config = dict(
    d_model=64,
    d_mlp=256,
    vocab_size=1958,
    norm_place='pre',
    norm_eps=1e-05,
    positions='rope',
    tie_embeddings=True,
    init_std_qkv=0.0748,
    init_std_o=0.0,
    lr=0.00598,
    lr_head=0.00719,
    warmup_steps=200,
    decay_shape='linear',
    steps=6971,
)
Each number is 200 + 30 x the weight over its row's rms, rounded and kept within 0 to 999. Layers, rows and columns count from 0. The size before them is the row's rms in percent of the matrix's.

# layer 5 attention key, 32x64, rms 0.199, rows 0-31, columns 0-31
087,200,202,174,189,220,188,180,216,208,201,266,232,183,166,245,191,182,195,206,236,181,227,186,213,239,156,159,195,198,146,148,219
089,206,182,196,150,147,203,146,203,164,184,234,185,183,219,201,237,207,136,254,260,228,154,152,212,261,190,200,159,195,173,156,198
078,226,186,196,172,173,242,193,251,169,170,209,234,212,189,233,177,222,224,190,181,173,241,189,185,168,196,155,235,96,175,174,230
104,297,155,260,229,193,225,215,202,214,229,264,241,213,179,227,179,199,257,211,183,145,183,183,220,219,190,194,178,172,214,193,230
116,201,243,192,199,193,186,200,139,224,207,202,199,263,238,225,218,207,187,242,186,268,207,171,272,193,158,210,211,225,183,179,147
096,223,176,178,233,229,215,207,165,181,252,235,219,259,162,182,177,237,232,188,186,201,204,163,170,204,174,207,181,186,178,157,276
111,223,187,242,144,193,203,187,205,199,216,192,182,215,197,199,166,163,216,244,193,177,244,181,173,207,204,186,241,211,169,150,157
094,192,166,174,200,201,219,185,202,178,211,296,171,217,200,193,162,193,159,222,223,160,191,190,173,180,188,203,150,157,222,225,198
094,157,174,179,230,199,200,182,205,229,147,239,227,154,162,204,209,217,262,221,220,201,195,196,155,198,191,195,221,187,230,222,141
105,151,226,171,235,159,177,283,226,204,205,181,204,174,240,172,229,186,164,200,228,195,193,225,133,187,207,195,213,183,133,244,207
096,177,209,195,163,253,178,235,192,177,203,225,208,231,182,163,160,207,190,245,231,198,209,179,210,200,199,180,226,244,175,244,237
096,226,138,230,140,217,197,143,265,189,151,208,217,196,221,189,195,241,208,165,199,204,185,232,228,200,207,187,222,185,158,219,184
094,211,197,212,199,236,161,244,149,163,122,202,233,153,205,237,205,248,202,219,222,236,180,196,254,191,262,202,230,214,179,190,186
096,212,251,219,178,234,177,251,158,204,157,190,130,189,175,184,163,163,173,212,207,216,241,217,238,167,180,205,220,250,201,194,164
103,191,214,196,229,219,202,191,207,155,217,211,176,196,181,124,232,148,223,185,239,176,183,215,187,170,160,161,220,203,226,232,303
112,107,217,207,225,182,242,211,172,187,178,159,139,222,219,165,166,182,202,197,183,213,172,233,202,195,223,210,221,219,159,235,176
090,182,172,216,165,259,181,216,219,200,209,227,253,201,173,222,244,229,184,242,206,212,225,199,144,181,230,214,156,187,199,224,228
094,195,205,208,187,212,187,182,258,192,156,180,156,221,235,194,216,193,212,164,218,214,207,155,184,222,213,163,146,194,179,221,196
115,190,256,198,195,123,236,180,183,233,201,185,247,187,215,211,216,188,174,224,186,145,157,121,192,219,194,149,203,177,205,251,214
100,235,193,177,183,201,201,203,218,213,198,223,186,215,196,133,197,198,188,205,209,195,160,243,149,185,221,261,116,161,232,221,226
098,241,221,197,241,181,225,137,205,191,216,287,266,139,185,229,151,201,186,206,244,171,212,202,198,220,174,159,165,182,232,185,197
102,188,163,153,192,214,131,205,238,209,181,182,186,215,189,253,218,164,263,194,211,213,210,219,258,218,240,192,227,190,221,168,226
095,206,173,249,119,243,195,182,163,216,201,217,206,190,222,161,202,207,255,189,238,252,230,164,202,182,132,205,200,168,240,223,223
112,182,163,210,156,190,198,207,219,165,217,204,231,204,207,193,137,202,268,156,194,195,223,175,186,196,210,241,171,208,194,177,240
124,194,199,219,192,212,184,177,230,242,184,255,192,181,157,221,194,215,266,192,210,188,238,198,196,181,169,189,204,223,174,138,203
090,219,210,263,198,206,175,179,206,190,217,173,238,209,236,203,184,205,217,257,245,183,207,199,222,190,161,173,176,128,172,189,193
097,254,188,154,152,171,263,203,193,236,195,177,236,184,149,180,187,183,173,203,210,225,236,200,200,193,206,287,219,214,162,226,180
107,208,202,270,214,205,215,218,229,241,175,205,174,158,171,175,163,262,172,229,226,175,154,190,185,246,237,204,176,202,220,156,192
101,243,230,141,209,202,186,228,236,188,182,189,141,218,211,117,250,201,213,207,261,155,176,201,193,224,200,239,213,184,159,220,178
096,176,211,216,214,275,231,236,241,252,189,232,178,202,204,169,203,188,204,222,199,275,244,226,200,220,221,210,160,164,168,118,190
092,215,233,223,173,217,252,206,166,194,165,192,215,219,171,221,218,211,211,160,178,126,184,194,243,244,204,195,201,133,205,153,209
103,189,227,207,170,254,154,226,242,178,243,220,206,236,184,228,214,175,199,203,186,257,150,204,152,205,183,202,192,213,223,221,227